Weights of a small GPT-style language model, trained from scratch on English Wikipedia: 8 heads of 96.
Each number is 128 + 32 x the weight over its row's rms, rounded and kept within 0 to 255. Layers, rows and columns count from 0. Numbers have three digits each. The size before them is the row's rms in percent of the matrix's.

# down: layer 5 MLP down (transposed), 3072x768, rms 0.0384, rows 2016-2075, columns 480-527
# up: layer 5 MLP up, 3072x768, rms 0.0757, rows 2017-2076, columns 480-527
down2016 099:118182084117128169167176152027151119144172181130093156124116087145091142105072143155094072147122084162121168121121094120082088072158143158116095
up2017 100:085106075109138080143177127049128098176125103113099113063116105110176160129134106070122161143187140166081181125116083121150098168151110125146122
down2017 104:074136144159116152133055119083132151156102109167150153116120056103108146143147142137093088145135145135096079132164101129118109131144154104088163
up2018 097:149143121081152100126164104129065184075152138077133125095117104089148137144132130178183107140124114159150116120086111139139115160149170141176096
down2018 101:111115074125183126095126131108055093101157124125089120063173165068138121101137087135138121121144117124145078155047108130074138121135129094106034
up2019 100:075079090125125170149066118122107125137134115134118162141101168117096117104112091124168125111175115130171152086102148115097126087160126156062139
down2019 096:082114108162120149129113152143122142094119187133150171190117118165183080146089120164085072137109196086141128127130196110188075109122156092139082
up2020 101:170135156110167140118125157116191073132146095139156122190169130097167177143159098128125173107133156089128109157125117086080169129149057112068055
down2020 104:138121100056186141085169124142110130058138099137126140083154076096138159111082093139089110154126189174145074153122093073137149094128124158137066
up2021 103:087103121111052137171103148143097148096135103140076113093112102078142136141147110145163153149173134133166124138099084176120118127132172123098157
down2021 102:139173182112075164135153151164118073118120134110151110126138105095127149117171120078128077146138138076148130067123135154106115138142125104124103
up2022 102:127117174118119068175165088175086140058136158142127174117119083128112162090144148114104116109116169150095129199181186136138085147080118089140122
down2022 101:115075103117147159133104057121106141160093105176145155116161138109079124104131133129145144111130122152151059097091190083140144068102094124096147
up2023 100:078074059166130080108184172085091150101097125117127086130135172114104138141193126154124132074154144109121125096117132142155068210118082122123165
down2023 099:128076115087091107118119086137105162105102120174108110108177082096150107076187119183121161131160074098143134075122133140094144171126138093158140
up2024 108:093087149114132114172119088099115085161114066194155141108140168123141075129145122098139179145096124134136151166141117122069118091189087078168138
down2024 106:163116148109147147158123139095087095113100169128148174127131111123134129095139120098123089146108042108106066086152104106120128118126152044129122
up2025 104:101126164159123080170083192151138107111110141132117173093142162176109065118159074155136163116152168154143132137144098151129144142159081194142085
down2025 105:097125088149108113185131142121081142099144174151112193152036124083119152088110134154161117132075173136083165078087167101135146105127135132104122
up2026 107:136144155120150137148183092092161206110173124123111111061139080142112091124132147162094074102111159145092089124155108141158092139084107212120145
down2026 105:145115127090163128136149149116155114139066083126156151099193137160134066156157150130094063171120123152151121134116131158123132157150089057115129
up2027 106:129092099153155134165162139133152129177152109156172107075145151168127169155128132113088130144067144112107096091101152130144119133073128113128076
down2027 103:219065090123196124131116082166137109134177132109101121153095195176135168174128097142109129145140089157148113098110097168139163073156151145115098
up2028 102:154137149131140065104054083148137184096093136130105127140136135160104049141164126140191112078138104119165094082157076155063105162101086087079130
down2028 103:115152093120067076165132153207152180101138143141120075129098146121155117167142102128139083101110123156151095100135129144099142143137103093035135
up2029 102:082093122133154132095137189163138138065101144179186148121099093180122125084147125126190102141155138162111134132152108147085082090193121149080142
down2029 104:101105140163183189139118177161153144081111128043107152147168135169062126185106091083135167123127133120082153145164140141116146151138155119142176
up2030 106:127162153117129118133106167136112097137168145093158115119158162067104133146103138050166081134074165112153171146104149120168097164152182159085092
down2030 106:048131089142172099123094102150118146084151116098137145183152099110148120059116114101110158126127153084132087142072132143064145138158174132110140
up2031 097:197166192114106143094130131152143117102117106053062120089161093159112169088135113120175080148115141175074132085161123130085120101162146144122135
down2031 095:147162090111088173151166120143162095127137110145122121105142189143098133149153149127109111164168145122144069107133184120105153128108141123103124
up2032 101:118153138153104079156096126129137120144144172174120106083118143166104136127094114148149160060147116135172081109161169080215115101148087179121135
down2032 100:185146136086127195158194132134107159151158147177077118074105161155122060126108114167152080084088189115155114110111143130141141168157144085057094
up2033 088:159140118200143125108149112097195164113177144088121108128142147158119125088128063102167144185072134074126155161155150202148176112189117137126120
down2033 096:167119145090175143161118065154144146087133138121126166128055131144141136133154153124180212117152121085125113149080179133118158159113134177101181
up2034 108:129125034100127151110144113190091108163183163146093104155130083081139143120144128113131076149154209091134149171077123119172127094124129096149084
down2034 104:139135085109179198126150114199137142098216104141092109078123107109215117092121144148144151153134131102110146146127095129099114151117127115162167
up2035 096:115164094138126103139132150118110123133154092133086133125164145131142109136147085142074053117220107129123143147100143188133126147102120141131092
down2035 095:145152105097133161102089103160121113115104128172179103138148137098081043108184120056111128163069073141141130071094061124156110196101124105150130
up2036 108:166126122147096092109136147112171106078149078174114095127088104158110084144112109170097127156156143179130138122136089065092100147162087077077092
down2036 102:103145121124152110132146193169110130134110105126144105156142129185122143123161185132121129154098079151099135094108140124060071130101097092066089
up2037 105:147188165124105146126104093134136095103141131055131112123095168121145108123137151145104114135143102086105089106119119049145115125155143116103106
down2037 102:158097154096133149092206083120139136137115058170150094136115119161054118181187105140160110160194135127103155151118177158119110165111097114186134
up2038 102:197090123148128176150132034138157156188160075134138128161143072109160096077123193098124107129157120126103100146152124158156192122103127105100113
down2038 098:114088117093139117147106100143096142057056084130164171122201109185122137094110146142167121119171142111169165121178155112144163110137221076163155
up2039 107:211145134102176102147121111105127062126146142077154115124117128089099122121130114116151126119084128127114153140116150102137066120122101122089085
down2039 103:133104152140125107083181139130160116152147131135170165122170133138127165056089145203104107130106072104116114101124163081136081120052086122147142
up2040 109:133107138102160152115174078120143090114133132100115142139142085093084156129106098142146097172104074135083153144147134135061076146181105098172144
down2040 107:142154098103074138135157055131135128129065158123157146114130160154132097170112157160214161105141147103136124073096102088046092095150090162178122
up2041 103:216094132173181148103091097094166109180150101191052159156187122131189106068142170168116132110080085121120123123128096124091069133079123090154070
down2041 102:211116141131111126127109103086186134135090184131144133142134120130127142046171162191099148151095146083135118153183180124160168109071095123077082
up2042 109:159127091103155080171107101105156161170127132152104113129115108156127162142210156090149144147142086120160138117138113121153130176152102172163108
down2042 103:118115185109097112197089118111138153158138137165111143110097178154144073165140091144137180147088137178114044146123067121163114145106145133054135
up2043 100:146136079128169115105139164074128120086164109138050174111194076138158112130119125177172156159141126108150103052115141184135112146133113070122097
down2043 100:105094152098115142127099143170134061170122120100159142100150056117104145156160128104151140142084122171125127132116094146133090202153133068145104
up2044 101:104105176106114132132139117138191130128081126097138117111097108148082069138103159118162108115140170161149107085125157121134138181114067142180188
down2044 102:178122091175131068067110145159117103130131122173144149134096196127109102177148143106102153107116199179161156124138157169121128124135131127143108
up2045 100:127132129107123131164106095123173125151140133104167151114075086111091128119149144105129116167203145120144069120146208157179136106163098116137095
down2045 099:118154112125144174169095088057140082146126112140146153131151108076132165115159171147086090147147157061124155123085108087225171111154167145158140
up2046 101:116081117147127191127049074060130128152130155141169143204130077156066120090126066112136155125134132143115127126111151123140120083129142116122094
down2046 099:115054120135119081072171079096169175076026129166091126144141126106153155152125128195091149132063121125154120146117138134139085143145161164141117
up2047 095:097107156064050057174139110089145156129074095130136128131116153126162159102127111146081150138135149080113143128164131125135083158085092157077153
down2047 097:148142190091109145144149111121086119076092118105087168154122131175150145131109084162174196125141133153143079079097123139132160121092113172170151
up2048 110:082174126134127116188108103087150140120116094157146118108118148149090093122083085196168116100117161126108174102114181136109093162083146114103128
down2048 106:114111097131170138109192122126132161087143090175101137165180103138074152110143074062125162156117104153080129162168042157128093174121127086069097
up2049 105:113071130140109088171150123095111110121078114071144184134122161112171134089148109123171135118118111140143077110174122154141220134147155112150092
down2049 103:150155154168150158094122124121132120106113118190081122103098124230113150166142167122198119120194171162116126126122130107125173104144084110100137
up2050 094:109134106161093131114116069141155142104165147095121095179072114132098151129192074133139128105096113136115122103193125145208078073134122126146099
down2050 095:087097087193130161150084131090138128133128155127118104151105155095143074106114175134104124129122088212157094158104153101102115106088085110120128
up2051 093:134184059117180073127134185144129136132142094127144191165095151140110138199184126144113177170158142099174111143150173086189110126070144137203141
down2051 096:183178161185142138115111120127096097123051131116100066110163134162105098133195138085112091177154141080120073189113150157111148109115080110117092
up2052 106:075131073126149155158101136108107106135127114157064125085149098133141103072131084139130137110147091157116121196112099203095137101130133141148149
down2052 100:174140100123139201108079059136098063155168092075099139093126099101078051134191118153131074151170124150161154100165131083123132118089133135119124
up2053 106:059142092075109214141109125086127121172136123108072136122118112144151113153117124172162147097188098185110157125176073111055150083164123141146068
down2053 104:119108103095105101155112085114186171089117069148131124145151074140104070130147125135128155113196100144140130181156157101157084107065085102102048
up2054 087:065132141184100121149178062116132128190154142155061110088084134131167177146147190083155195177096108135089085120168091210197113100067146152086156
down2054 094:132154116122156117131100192182142103120141171066127125084115086169144137106085128128137073115122077169157117129155157112170096137121119182121137
up2055 094:107090146121153092128064088071103140160194153099192084187152080053152149107123138148153170104138113131143173121109090122134085102170122154132120
down2055 095:161084065104130160109123151172072168179080179071126112141145122161140124192155129130147107141111165170163110100095114155104078139169064157139123
up2056 098:089160152118091106147051116150129109155135173172208188092138122090115078088110175097198123137077144127141106176107122130161158184126154142110140
down2056 096:145136143207106193115092111155091137140102129103134164150132124060090083095130146115131200178128149138170091127134118115106111118117164166198162
up2057 099:145149148141120165079133086156126123104096064144106117137179122098135136086122131099110167109089124130146136133131100110132115113103121170095156
down2057 102:085158153143127114144122159198123078111133131126109066101169134098149105099091106151085164132122139137173159178120153094112117130137119039073183
up2058 110:109144152112151157054181174096184139058129106100181205153112162140113153154138122171133147136118104128183174160163083138111141134103104183144113
down2058 108:149141084151127116136157143112147095108169081117102081094145162078165132109163149101148179121111090159113119114141161102171110110146163164085136
up2059 090:149105122080183080110068174133093144112084184163094132120085062089087188132200102137164160160155148144104112115121168125107135165103089187168029
down2059 096:128089123113121172125157161091099137171166126218115106149173177086097107106127127120183146118084120110155129117161182138113092143109081139118069
up2060 104:130166120076176115125171143152131201103155084111136108152116117161132117097193122110167169131152122125094130093164142125085156150112091133140115
down2060 102:139137139135157082147084135100213167158123092150137188146185111148140139123107122109120146172148138136128103089149132125093094102150122053176162
up2061 105:153149135147138121128121126143092123162124144171153134102105106138081149132139083122134149136149133118102107106120153112174171125088144139136159
down2061 102:138094142143166157123147093178091123138090112172111067155129118123115184147155132082140123096164092096106133121132153069132122129075118197148110
up2062 103:061083058135139123127066116138173181111091119091118123092098135086160132135142182080150178133151105119165103143103101091126135130100104127115126
down2062 103:110087154130127140126157122149154115128114111180112179139120149127196091139120163107110085151112147161189183193123099081118143177159136141106126
up2063 094:171128194135115135152080101113164123098101086156138133099140118149162109160097131094074140086165106121133080159118142139084074078154133135094096
down2063 101:159132077113111155172034061094105131088105181129123139141095132141153110095122123127096089132139144177136171211122150200151140193115104156126137
up2064 105:104092121150148128152075075178110136132098096125158171102145058114135172152146157072171127146125156088218066126124167097151132177161083129144141
down2064 106:139202157115112081146125135154113151150117116100096107094128078127110156132109114111143081140188207122156170122119114140099101113144191157138158
up2065 105:155117139108118137147070125086117153083129160132144167101129129149137101171154117152164161165128154108147143105100116106144147179135098165113135
down2065 104:136139153118080140138166099131105123092192118151146122099108171153124156169140115127132137122110138126118122110119134117132128100155097086184080
up2066 099:136139093099157121088109217177153131157182140088087121132099117133128118171169171122113083101121102088069124130145054112139118095103123135061181
down2066 099:129095119151139137111119105115170173160175081113089112106139107156154168108091141190089104125191165125083081081120133074127116116130093133164132
up2067 087:148119105213128098110121128115102114036147167131127175125146151096145132118118077117111130152098183105045157128149081129119119139132112176113230
down2067 091:168092083121160136126059140110177072159146063110109088165122105117080123138125179122066116076105136128061060154084157112120151145129147098089165
up2068 096:078126150077146118124135122119164172126133106126161127145146138172153096202099108146107080139117171139172206112125151111159086130113198149075161
down2068 100:095063174148108158207113129133145143155175173179126167119107118116096076110058156119200069105109145113109090158137104145169143154116095132143100
up2069 099:165126095183168123174118088173162127086152125140116131119086173133090146077164149083081121161165064114180147104119190154129064121114152080127136
down2069 097:181114070144130157197087174092141098118146123086114144168069137091135102106143118135128128113149112062123218076106101121119072172138121126181139
up2070 097:181132065089132133080117124076161098106125135104114137095146164112102138145115130090088182127169139099083153150165152147086125090087136095089146
down2070 097:138152105133153150145141115200126090166129103112108190086131146112132118116200147110171180132080153058100139160157111183171168133149126131114189
up2071 106:213141146132088126148096151122146058124114118110118099112146108163174176082069050144118073169174121162138086105084144095172111156168135096180090
down2071 107:202098117174161071177153129132106092132057100101143177087204128115109054118117127114121123128165130149090126158105128129138138126104142157172207
up2072 095:150140209157131068201082138164077071112123119148114100111135067153026180093101133120125143174112117101119122118162088124089094074112070115153111
down2072 098:136108159166104088145069081138076118103111091160138115135111134129129127142130137093129098137185131113117063106149158131134112118102138165119101
up2073 090:116146154162119136116165066152124140100116119118145159105164109165112122123118169100134146165188109157120131149161103093127156123113152171168126
down2073 098:130150097190121124136123115093118127157120114119108166133092121089120099031093102105064066143110123150088103120135153199131204116084153123188107
up2074 098:140073100102115121126105093132133088122135093129117096143139094159136208101076158129110112128140133141139125122141133129127158100211129112154169
down2074 096:128125082070123078087091147128156092170114112139191134125157148101153139099118073122116154087075143117111119093101167168077130132145118112159146
up2075 101:126154103167108091116182171180198138049106099064164171160149091111086154130109141119152147113134059131083106142145126111084069102147095127178133
down2075 100:160100091134077156120139088141142157123097102118150155140170053150097099112098167114126197171096089116101145184148110122126136170129174191163113
up2076 093:139083137135082125140152137121102127030122121094125126132106133133123135134064136113122135108114118147179157153161118152118145086122149141167135